Weights of a small GPT-style language model, trained from scratch on English Wikipedia: 254M tokens.
Each number is 128 + 24 x the weight over its row's rms, rounded and kept within 0 to 255. Layers, rows and columns count from 0. Numbers have three digits each. The size before them is the row's rms in percent of the matrix's.

# down: layer 4 MLP down (transposed), 1024x256, rms 0.127, rows 401-500, columns 192-255
# up: layer 4 MLP up, 1024x256, rms 0.131, rows 402-501, columns 192-255
down401 100:119148134156162131103149155130149127154116114129145117080143162157110123174127102124125184109130122137091093098135138140125159159116139090098139134168088136110123123142085130128133141152104130
up402 104:106119162139144120145131159074136128111148119090121157132114155162135133123140140133099159117100134179141117102078108172090162130166116086112120095181116127111143127143146169113122123137149123
down402 105:111141141145140139102146159100139148112143113150157155109074160131120140106158111126136144142156112116178147142127126090161137141161115137098099123182134079093138132113107146111095120100126140
up403 093:169131102119147173149105149104133103144100129108148124133128092137134163138101158107120148113095117113149142138135167118116137087151184136083109105159098132128115080162111120128124136122136154
down403 096:134149165157153141116135110153137098091155150134148132146112132102123108195083142095108163105149144146139143138170136152145101145092127096127158138155143083114145167105102144110097118112127150
up404 100:100156103107180164125121139176148154147090142123068176148130128156087145155100138104110111163142138137090129128084136131137138143146134127090157138109142110140138135075082111162119148145115130
down404 102:145164111138098115124144121121165115118145143151129095089107111130130128134113154165153124080083125123123113088144162110084119123141093151111141182123155118126136127103082145075166144088111113
up405 106:131052096119122139181105115106112144119116127126090146129149138158141108130150143129109150185088066149132177125102131118115131080142121137100122068072138136131129116138090138110096114107127095
down405 107:113120124135113166108071095128164141128081144138140127148126133123145126130111139158135084103134137129168178108121135128108121118100149161130107136144125088115073143104140133191091154071135172
up406 100:146135095101123129125118113137154184141103154132128151116139132136087136139142146123119109105112110142065094079124112159147129173126121081151158132106126126171091179128108132117125161136089091
down406 097:143144131124107115134133121146100092121080147116142102133142144075102098166113122113149126128140167150139107128128120144155107088145128065188121086144130103106157127134166149167126079114097166
up407 100:188083185147109166157091104106136081103111142184112145088087106125130133119099133151090101108098143118187153127119140138128094142099114147152110156108153150141096154116101101156130121169111147
down407 106:103091115151104122124125122144143109126097140152096088080110123143117116165153152070143096170144117151119145155105097155096172141143138157137169153081139159149136100098160076115168125165128109
up408 100:145158129133151110141112129149145137069096168120161145176123116083127136134136103086091138094103137148155136132079090122117155109085138164096128137152136098112128113116159167073152132109102087
down408 088:138156113073158090147127121187117172159138149094119153137107137127110159142112150148134152144122141108121111089100141149152120136105192149131078112157130156134138136140147072134135165122107166
up409 098:112088114120117103118083120087133122165134126081107139119111128112139128109099157134124087121128115100109111138107145117081129130121152132154106122154144118118127085076121133138134134125122151
down409 100:130131135104110149130128152111133116194122122115143109133115138144170119131147141107125150149105142147186169126109148132108149130157115137141118112117130160127120108148166130115095147106173111
up410 103:130149135130102127128108109138134124110095164144163113088112103144142140121109137129161140104117133158151081120111095101097171160129132134158102150179092121126175146153113121089122128117188122
down410 100:109104132157137151135114110166060142170154117179113108137147087166162125127125082145108104142118142116118130128146156092109118101143124171103153124127083118163119085138120100166137122126141146
up411 096:148128105127134087123130153137119131113141113132152102131133185182142103139101174108142099118103123126112144163123136119130108118124135107128136135129104118130141145144122158119120142108146161
down411 095:137086125140119143119142134134084156117112152093101093181151146146153073115118135117148159147159121145136172153149119161126128146127104140119120109157073074147144109084143106119120172129175113
up412 104:097132121119130135108129166165179103092155145113058139110142140104117096142129097087129121124168134122081147107128130105119110104163109176115142110082129125125116099069149125157146091119142125
down412 104:150157147151156061128120128127110126158161139062160091125127112097137159111152121091098118125141120120125119128091131148136107133145093100092154138096099112085111120149116128136118138087117118
up413 105:159109098118121105128134123123125118114130119123140115136161133153065079073115110138153133149082157114082128117161124133153112152102101127124140141168162141122144130144117138128119091106114137
down413 110:127172095070119169096121083158143110169110161103125122110105165150123161161151134127148134098120149139161130108101168110136103132093084132101138157160143148149140114117123158115130138122117145
up414 103:184088140120118123130087102131095144125139104143122129112159110095182172065104150129136119083105143095097096133163146125138110118142125155115099137102103150122134118111137126104098112105145147
down414 104:115095157097131137107045105122131124119112089115148162138146079130124132098168144147062158105184136117146118155107126148117137152135163105161122138123155127095135170099081153142137076125133118
up415 097:132093140135147139148126114108092138140104171142141100112135101128143128156101170117118130080135127118115151084160101129161151116059109107128114155125151068129134074151139104145134153128175142
down415 089:176151165142144079138123145167127184118145118135116106114136137123108136131144120157134131120100134094118172117133167051133114164123147112114096070163056152125129154123177159141130134131106131
up416 102:190100138105119127084091179142125114084126118103115163138080153136115145102145142115123123151144086115139112117128134140127153103137130134123126104133145104099093140102129129140162094114124156
down416 101:158103090116140173104110129119111135160128148151143114141103143096124167139155093125139110119096132194087044151138134142112077125140100126097147160108140122113133125129124101116135139101117131
up417 090:115109092154114128121133098129137115079163106113128139151120171160154118149172095125158131133138112149129136092146121118089105133085110185159108150116117162137164086146105140105136149172133155
down417 096:122164108136141151176111133110145086120181094221123109165138165114143145128141115111131133109118140107139127121089127147140116129142110186142137113133121139110132125110117141139107075132105100
up418 095:126127152098147128158106110126119103160075116127157099085075103126131121101129121115105140141127130124123151137121120135139136136085137150128140131119123142113120123129143140181103107104139127
down418 095:120101154142138119159088070112126154125103147098125157131129131093124140123153103133105167124095082177128145101107138169114115143140106154137118117135164102160110104102147168122100129134149164
up419 100:171133095156101128095139125115152129106077107113117138102141132124126125153126130139153119145125105141149114167093140162129114102161147099169171092106141136128092134134130101107123104122104117
down419 102:137131134114141083155157118110097167121110118135132099136135117139130169083118160143098176165093146147119089121123117119113120146104126159106098138129147140130089145152125104137116107137124150
up420 094:111136107148142107101111132148080140120109144134157102079120131090160114113161162129158149124146147165093124113120119129140123147141135146095145121104130113137119106180172102134125146130168122
down420 095:140167171186151102082095131119118122126129153095137111148136187109105133158125136107113148115177115121121142136148096128158104108134136100120093155164118136138144118155130121157157133150115128
up421 111:143120106093125123086126106085148177127163157168163111091107145103156160169138140129144131113149107103146105114162087113134127134152133125108155151086132148123096147116155097151179129123130133
down421 100:116115118173120108100177165135133170100095093162132106119181120122121151168101084089143132190146108150121153101103092131123161130134135123139124169141132178146079122158090094140114156187115134
up422 099:103117147109130098133095113174158109078147123148142128124136094117123144133163119117128129098142113133142163102123111108171156152134145106143166152179136123137111128107127157077123155120173128
down422 099:121146139122109136141149129131133155119123147091077152158163101133152135100087120119132156101162082129127137144127149125125137134114147101132115122142114123133141147168150066162138119110092124
up423 110:139142154166186112132116097181133106144159130124122157151149121153155135128148123190155084132115115121128105190145170103125166124089146130157107144126155120121093108161146080140135166121125123
down423 105:123088175118134134169122113150097159127131138100140149106116101157145109129187135094114158114114101152085098117107101115155158103131168159155128135102121100116140163140091152074128138163147116
up424 108:122105164139164109135107083107101174145108109127108108118097109164126108114123115126107134109149116088114128114148109086129107098128119155191107106111129132140134163129136092145085134120123180
down424 096:164113198108104098166144086115148142132099101147133122144159086135140176101096100113131141148120116133120171126101119102101111132108081131102161116140083128169146121156136165133160152136151130
up425 093:133145105150144137108144118148117083132135136139125070140109123138086107093145133173173153110166150102118102150085148143126165121115141158122121155096073125120169182143150126116143129141087132
down425 097:156138159124086146136153126165132119074131101125110103126138142115100131105140111144171121074135089152131078096146135093101184151125111101109133136141092100121105123125138102095159105154131096
up426 110:125137143094126147149116150137113129125130104098124144138118146157117109103155151131103141149139089156115154091104098103143122143105106108115160147084159163166094169129106158146145100093101135
down426 107:135145140179137126151149147104126116141144101095166129092155113143096135095165104157089109103121146169166101082118142127186152150162072136087134129206144132157099130160137125111137154094119109
up427 095:110100086138113134145115142072116125099085080142115139147090142185144131122108114145119158157137135132142137125089141138121086148120110146149100137099112163163108147113148155155123092134134131
down427 102:155095151183153132175138131167184129118159133137119105095135106068113145126140133090121180156108111144175120135106145107127124120160133121141134112133104160133109143141128111113112118153132132
up428 100:129099118127111122086109118097122125143127150163148121087176140166082135122113110124167141097144118167174091110133166159172137119154127126162161092181137093109116161152114126130168118166084134
down428 099:120150161128139092205122144119111142126115154165144101126111148109116154175140128107126099136131119127093125095117112100122087123150126117113106108088107127090131122136110114135163158157143086
up429 093:131096124106165117138125095120137139148121136132137125173099132152130125099146095121164125113152092092090136111108135090182088139119166122149124135128116124107139112131130098099115121088154118
down429 092:114099135090070169111116098114106122135151135147147128130136155138149124131120110133143122096103089122134112129145115179163118145130109103143129117170136089065132100133121109053135078145144109
up430 099:091111121126140106146102172124111079128161132081116122146126104153129142125139098103115135117105092108081132115148157076128117087125147143110130146171164142135111107145138084128125131136121161
down430 100:167136144125130130153157148144111133148109149140117118099145156158138117135119102137128119134132145124171164121149123147140096134117134156119129128189099099144142092116146111109125123105106127
up431 094:119127068121123116151130160099174120102072125134138149150114171148091136165134109146152122151123121083141141141151123089110123120132152118133101114105174156131146149119147090138112101109109135
down431 094:099129130091130171084105146142149138106109117111081178109127103107145090117133137111152096148121155136123125115156140127135085146138105125091166143193126116154175122129138116118139141109134143
up432 103:148142129137120140142113104097087131140137125120097134108118111169161158110140140134119185158165134105138122153146183145138083121135084130073127125171143124128136100150111081124107111151135099
down432 107:130141138134113155118145111160144085110134106129148137100171145148131118103124184160116116173150133149138120123098116080111113134168124101062138148129139118059118122145118107141126115126115124
up433 102:086123139133089139153142113148115113185102147128164143123111172135109147127096107122141125116135142150112109102131142177130094154115171145138151114143105151127090136125135123069102108080090118
down433 100:122134144143130154137144131115136115123101114100103159117148101137116120138106091127151144100124105145136146127103173133157138168129097128139145098115082129121154103136103131086081168148162144
up434 094:111080125118156134108105144125130166122115145156158105172160129135135090126090139094153153128125095149112170135130121154137108134104116108170116138156106089108115137142105095150130141142154170
down434 098:137147107113136117162146123117075136097114143125114102122137139099118126112121110093134125119097167119121116149097125152089121135145113088164102193126102167102147142104120137084097153085142089
up435 088:103132126088128101094119109162099108079097187118157113143124111136127131110123158146140135129176122130143151130158119138113159127131089112128120154122115150111129101106121128122118091119126094
down435 094:129151118099201113177136107149138105129134129142120104143137140131086113134140117139126102094124122114120108139139147126127115109173152167113121093132142123155128160124116150163157151106166092
up436 098:146131157093138093082113149082103114094098166151160082167097133126126181090141196140139120098110135135120109168147140144146127122101158176109110111143145149117122106153105150120151113118124127
down436 100:157144115080191107115131134092140122139136130143136113117105127128156144135137134137107149161154108153113105116104135141150152116113108133129175120135127158138114088133110171131136100101116116
up437 106:079130130141123114134146137127146156149150143162125139096140129170117105108073131127109111112152134124119117126114079159119157124113106112193133089115112137128143116127117149097086183121153165
down437 109:129079115097152130135147138132137134166094158120084142109175135142138148124106140158130122105172111131142122105131110165117130100106132118124097114161196135150124158132144131119113168117147155
up438 101:163159105108078104150168157151175146119129112141130093145139151132108133106130127148121096117141097118118092118118150120101134135116128103168127154148132110169133106133141110125119167108146176
down438 096:125111137158127088193098097114143109117097143143109187133141130125120167137124097155128229147102137134136131082112122129107156152117103135122137120096164161075066123118084097114106103133130111
up439 089:168110186118100094120130112134163108115108104145137161132145124190126147114106114145133149171135141126103091104143136150113104070145099124090207106147126147117147093131134132116150142122172145
down439 091:126135105133138153153135094136111175100163143133163082156134108131126161111118138126078194134111124173125103121134115126175126151128130122110088178126128139149088090125099138166132125122096157
up440 101:100142124109087115098104160146155132163176084101153134137103112114121138129127115144160136100103144103154096147140092107112104088128126135080123138117160102163101142110145143121159103114134118
down440 092:118130141123108101132146168109127114105109119102132113136110120133130157081110119183103105118153141121148142130106132175148100122116115093143118158162192130117080154127128155158139136142156187
up441 094:123132122129103119099103126165132074156107136118121123082125124140077128146123081153142121119165150108163131126143107118128131112141141110075125173070133134105156150144151106138130141130119144
down441 097:126129161110169158139133123081163110121102120084155104116125110148148163158166113143142117099136131124068132126145119138158119147148151145149115125142126114145123146093154152121116141125141186
up442 092:167121092124138151116099150117113144109141111123102183143128123106125150111131160135124157122147108179099141122125104135142157155120088126146144152119085155135126118166143106098145134101141085
down442 103:110150089149105108128146146124109132137131124134092087118134128094133155110129101126114138171192169136098079126080118090124170138149181092103152161085165166111104142180105159084152165133110159
up443 104:109134095141142156137118136134116128132166079072101125115112151121117162081144105157124157134158093094141165098128149133169102136102168160147142119127142184149133142132107137110108188132109134
down443 108:109094146142128140127115111117136125133093109135126104154169129123135128104084152100171130120168174165130124144137114150139113097089117122122175152095095116126167150169179107173126147125075094
up444 094:160134164122149113100166147124153165109132121111152148126124132122130133140135097114189156153147134133164163105143101141134143150090130140127177081093127153149149145183157141167084146106109133
down444 106:144131149140106125139102117127114164141067149099123115115058144137138113109187150119127103122162179154139145126152103126094162113153131134117125141107114103112129096157109153120086132142162085
up445 098:088170143099097159131141131127154149128113117136132136097122117177120105174099129128122143125103108129159140145086152139099127175121163115153100151152159137144127106113157147093128084145097110
down445 097:111079123175114138117124119098157171096112146128177106137128135107138088099148145110135091105126172132143110107079094105108130145138134115098172127166158129175146172173127094121161110126134111
up446 093:121100136135117124152094097125142124120143163154073086112161125138122128120154133138185127122149121147158156134145115109121128128141124146146106139157160105107057116129155121118145136088119134
down446 098:092105069117117162108132141132144170136161111161097129142075134134109067109120121150155156126145117148115107159148100130128140119135146112142203139147152103178173125136154133129157139157137213
up447 097:150125134120121107128139145129138071156130132118150094108101123097139138113145115130137131159128107131162120157101105068118106075143130156141117163115161144130079142087108126106075085122136146
down447 099:127098174150138135154116104114103100147116106126108112155101109136148139145122191115120098086104175122106150124113118110099110166141098144156124144162121120102111130098154150163186133135137118
up448 100:144115077130143144096116110135136142156119155126169112117189128130132144123155087142164162087180143135084096142176117104098122122106144104142105134132099178106100129125135130126158143135169110
down448 091:131154154097139158144150154107100148145129133081087145118117162115129143091133129141092112139115162087102152117133152168115120155177147159162155133161169144100147078121154120181141161121132126
up449 100:084153147120113088125142129112131134143098141156140108137138116116129142124128133081126152127154118142128130152181143156113183144143120174160132129129161103148125139113152127104106107133192109
down449 103:111092121116147123157127128131103151118139132111131150122130145118134142148090108106113156101116139162183103130118156133143172144093143166153125161148139162093133139159167182140134130107123097
up450 102:096175152131132076184129103119145130101133101139092126106136151089130158111117132138121153142108108112096119155104144111118148134130143129174175086093146126131093128117175151114124153135182117
down450 107:139152173157086127115159119111095169150183177146148129093159162127107109105178144077097158120158099091123136090134107090137090151150170127159106129134116110097121121109130117100162086116113152
up451 089:088091132089115152126194126114127147152169137131121125135161104135155163175099119115107125115144114151165119105176108098126153122139158123140129093155095116065117107129091067132095149136171143
down451 094:160128162145136101123153137112108129122121104151111128143180149126129153144142102117166138144160105141104121099107137122131106152125151117074102090138074105139113156145123098132121140087117118
up452 102:143063135117130094124122127136153128131124125129186084139138091126125096162138102189114106108136156133127095161159164121148145108123144122125122183140137132140119084130163119122134125140124126
down452 106:135125095131094120116175167088116141090101150145163148130137114100110161094126087100143155107130106121170159110155101144160164172132126118118104078144157148106160094147137105144150125148152134
up453 103:096113153155110119149117155164070109131127101123107138141112161145087109130097108163117140132142146096164116115126153111136087154171147117192152150075114117111125134144139107066182091102125123
down453 107:171118159117128103086124100108122147094112138124131124143166119099146100134124134139132143147095186168113122110123166134137101078116107064123129153135126085130124168121120158131136114140118122
up454 099:123138102138141149131115118111162124129182168114098138131133117160166074115107140137152158102139104094147104140121117189106154127062117151136129147074123141105104109138123101102140115071128165
down454 100:139097136120152141141158130154111132106131148122116127134086168133127131133080103151135106166108120137137084160163133137111098121105157136078101138109153142140128062093067146101116118104154077
up455 097:107104150140150112101125134124194154138136107135148138107148106147100131135103138125101144136121171125092078097108107153182130083130116114115103138120125130079123108122101115116115129120112124
down455 095:134136077181108115127114171118154132143113134116154109183151142143148136124155107152117147132153121146164112097156117140102137107157157152162108094169139137070137153144136087099088091125118094
up456 100:143131145067131145101078074130118170140144161155120155174104127135080122152136139143157097156146109109109152103177137112095128121086097154144119109126135070128161117093103159165127116098153145
down456 099:127130151132163084160162130128145107124167132152140135155168144156144152106141124144122141119118142110117155050089129094135122097136103092098124091120167146150139162118152106113120085140115153
up457 107:090111111116151094112197095118126134135123103159137125131153159148131116098127112090121124122106118154136133124109170104144104110125144146105163126091111123128102111066117100144136151161106146
down457 110:100118147124126075074154104173172160145128100168128101172128101099129130130140126107124114106146083134191126113165120109136140092148131147103131096130101171154105149139094058112179080167148128
up458 095:087150125102150113126138131143128179092113148141110101143143146130133156095115164127146117142094162124179149121091136133108118083137110112133125093120109141159123109111101080130085115138115137
down458 096:154150130158140157141100127139120138120163111104114115096135117078131100105104106106108110139141156120109097173131107150110135156117112146094140182167113145139113094147109136125137143122119094
up459 095:132110106114092183153118088147162143155121133121099148131117176162132139149121109108102142122092086123142104135118152141155097121148166163148116120110151114129131111147133146159078164100139132
down459 095:106115122132106108154132140098093142132112126137105102131140124111141142154113128170166166170141156103106104126147137106145170127129132140119137093106135130134122147124126141102120133098152083
up460 096:167130109118160095106141178086130125144117151107120131118111138101142115125118155132105131143142119134106128149086158142141111105155073134140138081099157106142158086149104142128103096119106116
down460 098:127123159115116084141143112141140116102154157099139112105112127120101152068123073156109140108136125138145116117172121121141178159087138086147110120163155137089151103144151158099119118106131178
up461 109:138141139098118084100088125159148123130123142145135126121124131114120121108080141144132049160082097145143149147092129059134114101131140121128174131138128162109123113114127116090149081134147122
down461 107:072142093133130124138162179101141130111156123088089104115134157167183142131138140150114111167107146099112154114138146133090173106092099108103171105144065192128115158161114111192145160172122117
up462 099:131134143143166135145090130132121119153121095196133135113139144113132161123145109168116141142113126114129115121155140122151124086152169117121095156127128141117146135154153131112139104161101163
down462 100:144159151113130102175142149106104134088092161107074112200096122151139162164103147123109160156137119132152085114107115144097109144168145088121125093119156140121166169154122102100134107131102195
up463 101:144155087123116146154144170118132100136119162136103147089124120132118073141181121150122150152127115170128118077109186114153090167072131126113167144158161115088108163116126119127172148137121175
down463 106:146159100142118099137119123167103103135118120073126132144178184154164139124140166098076124173148128131134136121146109167157140145098188124186172144100171153154170114103110113122093158110154121
up464 109:157136156143118085092101149134126132131154142135135106144162131137116124148115117094187157134150145146070106139141165127131154141109167166120179074141107080108154154127133124095165145085109111
down464 108:176117153160117147105144134116113149125128117128172128142135136129127141133142110141136088126138160116101095124120185152146148155141143145117153129183089132129077127097141106104145208114154114
up465 090:165174099123073110136127102147138113152119109153145091137131117123110117150152121114101092116124110136159140132097143159112136123094115103119147162158114111148168168123089121150138113136178151
down465 097:186110127126151115163159131146128109126105134098136145133137184148127157088125132124160119138163137148118116146118104153178115116143170129096132162081111126080116115088150097091112075118161138
up466 100:125131099153121155099157109137140099125179143115115167102132132137135084143138096129134121162088134157104184171124154119099119157122153134104114128120083153116131117132129119122099111162167144
down466 101:118128121147095087147122142112142135132151161126123098170099139147127147132138107096115100112149125138075118136142110136156154124156101168123117136118139142122083145131107148143169131132127148
up467 101:080137160148143127119123150111110091115161178109110138118145081127079115128108167155145185129187167144107154110107109116137141149107140156104118159126130102129126111121118105117168098137097168
down467 103:094119126142084128121143139127123132136142166086173158128140105161095165137114144098109156140172125154138115154130176175165129100136094134064146135114155125122138158145142138089108107091136097
up468 104:118148152087094110131140105157107142070089108146148122137137163129178153092141144144115157133102066104107137149084168139141143115118138160129118139126129102090101099162124113116170083128129161
down468 097:123077140113091113159125168127104153148113124154150151085117105119117128144143118110114074147121117130118102119118139146122116110119118153097109108129180136110096116118139161058108133148131091
up469 098:166136159109135134123103101147147160133137146134091122149166095150112178129132121136132118100113160097154120146120094129130085161120126121121125101137126079102149149158115140147179138109131114
down469 093:121092081136141115164155142160136116136152142135135105136089155144149117110125144148125118133126145135103127085141105103101136127134125128124157142149114172156155123135141150140116098124120111
up470 097:092138116124111158077128143123131138165105125129087143144161109118119149117112143139092134099116113116143097138113115088146165104136133122126117138099145131149173091121118082127121084135158136
down470 093:124147117124123079111121113115136127103121113108151110118141134155118148150167092133110123152125128159148146097135134152119104136098164104175145077143190101124136153121097142121111116115131125
up471 091:145125128162161093149095075191129122152163107166129103085134083140162125129123089148120099142099135107099128104151139108129135119153081132149159134154135123104082135123108098142111146120104087
down471 092:122131097184132162143117139146137143084155103118124143149132166108132123131138123144067115166115131123122151110117137135089132120162121151147109104112198120151122101149141115136158133133092098
up472 097:150100119160145159111124133132138100128131108124124128087144109162131171142143093113106159101108132122115125128088139081175117174114146130128138130073151109101120151174133121132153123139143109
down472 094:125123156123137127156192083123102114126154099077082126141163136135110102124145150115092111152159120140156125168125114102077118094119106130164090160151174111153125104083143118118145078131137096
up473 096:139085166140119135116118127122152128092122153137138134160123136142111141131074133130067106135101145156141152157140114129115113114110122082125083184128096098154187065123154169131090074117139111
down473 095:174154080140149118113118127144097194139114102170153096118148166127110079091121107104120141164132095133085145066163118129112123112144126170113139108138160129100092142095120090148135055111131114
up474 095:128097095161154104150151148141101080118138159100096131106172096121080141117079168121093148141121120092119148115087147151110112137138135163189097114159161127101117172122124079121102127188133140
down474 098:136102131115094152167172079107075133158143111130102102107103097130123132144084127119126147113120132128125082131142130101147141104165112107137099134129127156123107096124130124115150116153152107
up475 097:151092158166138115126144143171132085141105119116139129105121127144129117106150107117141067135099148175152118126118136124134100179080130151166108143109136125140136133166168146116131125123180134
down475 099:089126104103127113110124120116124132143124112139120129145134109126092165123132159125151136107134065149089184096128128144151140140159129125133124139161055140141185109149124136089112115154136128
up476 098:114110142140112194125076155120173149106164132125106115138143111117107121109133105131121078149075138127162145137119142131090106143092099094130113107117130126126136111159095103106126154169117112
down476 103:139161140099098155127109110125184117118122132117115165144122151175097114116101123155124124157113086102116144104093142148112123147116112084111135123154136083146160148167126164110141127126102091
up477 102:151125109148099124125088116118180094105090101085150134145124160094124119136086110155129129175126161101124148143106131110119161112140182154130119116112145153139132124151138103154146077161124123
down477 100:130151152117119068141137151144149114116134165142105168126118132108094115133126136099106138146091150136139165098170122152089093127140108106124078134120102175131111138135129134130110124119128105
up478 101:144140111097150113117102106168116127150104171099153115127118125108111135121112110149098171096122128115144076155126103100140144139129133083100118142108173148142182087132117139138131122115085154
down478 083:157177128165081110149151116132142136092119104130126143120105119157135104108140148145147137146086148135128122126120132118117144120139173097150113133187171158154127124078188166141109151105122119
up479 103:142105155167105141134159103126151107112106091121129139138156095124113150110149152094097176123106156108163109151118158144098117119129058132122117150139094109152143088135123090096140110167122110
down479 102:163178152075104132117161126096132100124128159107135155144111114102142138120109130161093116150139121090121123114136104099157153078138120132099122145119168123129144100118149142127078161138091141
up480 099:114125084160131113147121122095117111177168097095112128131088143077118124094132129142085180125129126088154137142173181121126134126157116157142141122109117157175099128141134126125139172140075113
down480 096:159093121129098153146159120147102087144146164127174150125058111129168113152167120127099098174148139101136139117123109101117171135104140104129135142134150134136099150166105098108156134072114107
up481 108:130162110147141144157133125133114133165136100131135124118116099142159154149102119157153107118095087113142081090117100083151108096105143161122120115126111122097134139130137136069116143106136129
down481 102:124150113114153107160129110162136128131161141132154118169125119130119067080156141085150122162092101144110075090181149172133114114109089161112174104089132159096146117174117095124109117120138119
up482 104:107124145116112069098130117132152159155157145127142120149120109112111135160113123111120142156074126129180166091157142120097131139133066135170136089146151109130094104118100175140131136133131131
down482 095:105126093148131103162122128077143138139078126121089156158175148160171097148118130120133109129121134128094126105099141165104112139083146142113110142130121167139115167136115132081132129112162165
up483 103:124124113153126095150142120092128108095136138106161105102151109197142124109133138132104106136080183094130176173086123122116066134167134112156118138127132121137139125168135130149143131093122163
down483 099:110161104107165124135152111157140156156128099107163137138174152122123159180087132150145146120116123149158110160111136161157133157085153176135128138124209116130125136136131123115135124174128102
up484 102:085096166160081103137152128162137128125134074136128129137118107113073113137119114090127147135140111143116156184109146105122127110093137141112159110113147157124120138149108110155153148123137119
down484 097:132165167156123109114135072117123141104134118145082108130099109147150107142094133148133160139097144152092129131050144124160094170125145108130135190130131169132103132140090135112106127093139126
up485 098:141115151105141140157104091144149138111136142128114119134134130124129075101135150107136116150146121119094146123148130101120146172147165189126153156150168121151111113148146099115092125117075123
down485 095:178126098095059116138147076136130126107112101148106102137135084168147114131122061108141106114194136131108142112138106146130099158130149144130126135127131130136179106134131125109123183137135111
up486 101:132089111124042081111139087125127111095120130094111101149149126118089105151161131084133117086088136160113103108124101110135144134140110130094163103125171120175107128168162130104149165137146138
down486 105:114063072113150145113132121115077118132140130127140125110133139132124116159085135127103125104083113153134150124140179134113119153112169127138137126160156125159138153150128118141180138155152113
up487 092:176141122111074148115110111124071153136095133135179107100117153127114109126146124133154116109114107142135154132123138102126123105129141114173136125146099126132129091139152112099142156101108148
down487 099:152103155154133095157131145144131127132127123108182108179139140112165161116133106090116181131172096134081089167144100107139128124164173082084121150153113148085144128122098132157125110132164119
up488 101:130124135092090093081135093159127160128123109114149111080176104137121125122135129104113161153129122138129153066153146164152166115103112137165139111147083111125127165087117117136145117091131133
down488 102:140147117128115152114141152121137094121162119121127161108126118149124124154147155110102183104124120136122117127194110078112131114118138142120114120104086136146071136144181148157124115176107137
up489 093:148116169150108119144150088069130112151126146159109141117130152143097124124131137104191131132137133113123150128096146136127150146091138151136105109089130146157109119113117121088130158138109125
down489 092:163148146085116117131118154091103137101147169119125119140100105153155126120129148103123092165150153086156117103108112132152134106100086093098126144141096128107102123125177155128164126097096072
up490 105:141143086129164107147123124096138164153108174119122113099120134132096150147077132135123120127118134163151165159141110148145167101155130127106084137160126114135113104123129126113114093121118126
down490 101:101149146133160160105105133135173118165163114096141093120083135158105148123160179146094154161125141126141147106143131121169103185096131133172135103119127135172132101152098147155145174123130107
up491 100:111135096186183160152095121119146141112108137162143117153139112133105153104136160116120142097142119107142161134094144105117083110105067170127170127119147117080147140101119117141114142144122148
down491 100:168130140126109121124135125174164099138119130080142116118162121154128145123135073144077130133088145096144115130130116123162150138092108129130110118139154128134117144130160153190091123125130126
up492 106:116113086153105122148118132123114120155161134133120082111106055115113118138106157090154155169104140098120149123116140141147076125138125119104102159093116121157162134147119125098113139126139111
down492 111:109157091159123085134127140132115118064164114183128129152144104144164143097179124129149101144096120117141104128139151119128115101091079080130125117140141123146131130124154116066149152154121121
up493 105:095116082115109108089104170109152135104152116115089143116143153087066183126114132162105139147127127118141124160133109102154084121091137174129106121092152143141098172121090112130135105095134144
down493 106:134120124073150164171119105158072145080106121106177140105106160118089147103121095158138131106113118120142132170099119115144170157128137140124147125171166153133159123129130109116138142165158105
up494 108:093077113092112110135116128115144152122159096162156138134093126141152118104124094161144135111120119126114115135100164099150162121104097116119164131182158151134132154155151133116165154117130139
down494 107:146139137111124160131107115133143126142107108153124136112129151116119129140111058105131139164084122177137116100095158180135168109098141128105098081127073098127080176138153131142100132126138162
up495 095:124144106134142114125162134131114139096179144110138123119145121113100124141138103164114141123118127184098120118150139151150108153091163135149152125080094084114165140180136131133147106177107174
down495 101:156117125138122128158105132194126143093145127154108132101115133107129121131125121132136159149126169125111149122163115110122133120123107063144146184161113105155130125118106119120087119083148076
up496 101:106134134124095157134101099141124134133098145105106095114121121166150113129144121107097155119181086132136127160112124138138137181109103146123118102155116137131173125094131134143151135138116178
down496 097:113133106127175103144112096119096176119131145175117130131146142146123144126091140149135108102119094114151113088135112102087037159191172076136144129125131114110119178142047104144099115114150114
up497 095:060114141093155110112143159132136086085148148107137101086137125117101128095141109128146151137112114129156138100146122135127161143141109153146112142130157150125117166132137135187167152111094081
down497 095:111132126149193148109090125119117109140121157111170132089127116078141107161097159154084132153116163116118145104101121107130161160126110121166122157140092164137156120139105107112123170173114144
up498 098:137101094151180125122152152154097116093148155135123143143150128143122111159162136113119115134082138151134101153172124152110097103150139137152095136119133132091137129130126106110170100120123138
down498 102:143119180126135112122114104134150123133112150119103123135166125143112155117143176121111135124101118140151147160113127130097078149147121081108121147124118120163127171146095181115131138102155138
up499 100:140183129116113145137128106123112116115108128138119106108132149104113160125105096106135118121146128161153158122149085101155081151090150134132160166161137139095103135097141091163114109128144142
down499 096:156153119117089139177139098121137126141153114146137081148108149109125121089116113144134157120152144155145174142140072129166118120156107099090163110107130132144080150137091063153092118159101120
up500 100:143081146124119121138117084151135144111132154151126136135160100103143133118157111118134128105107096094099105111139094087099118094147146156128123090077075122123125127100096117160098151116164086
down500 096:138133133131118157103102186140164109175136149121140164144105149119129098079161139122123147123137130132135077128166131113143124126154146121153182108139099127146150123150107098111126117135123069
up501 104:113150122141131114117160151124153144124151161123133115115152116097167105103116132130129155093096107141153136140098134105138134115146124137117188112110111122116123121103106163119106152133142153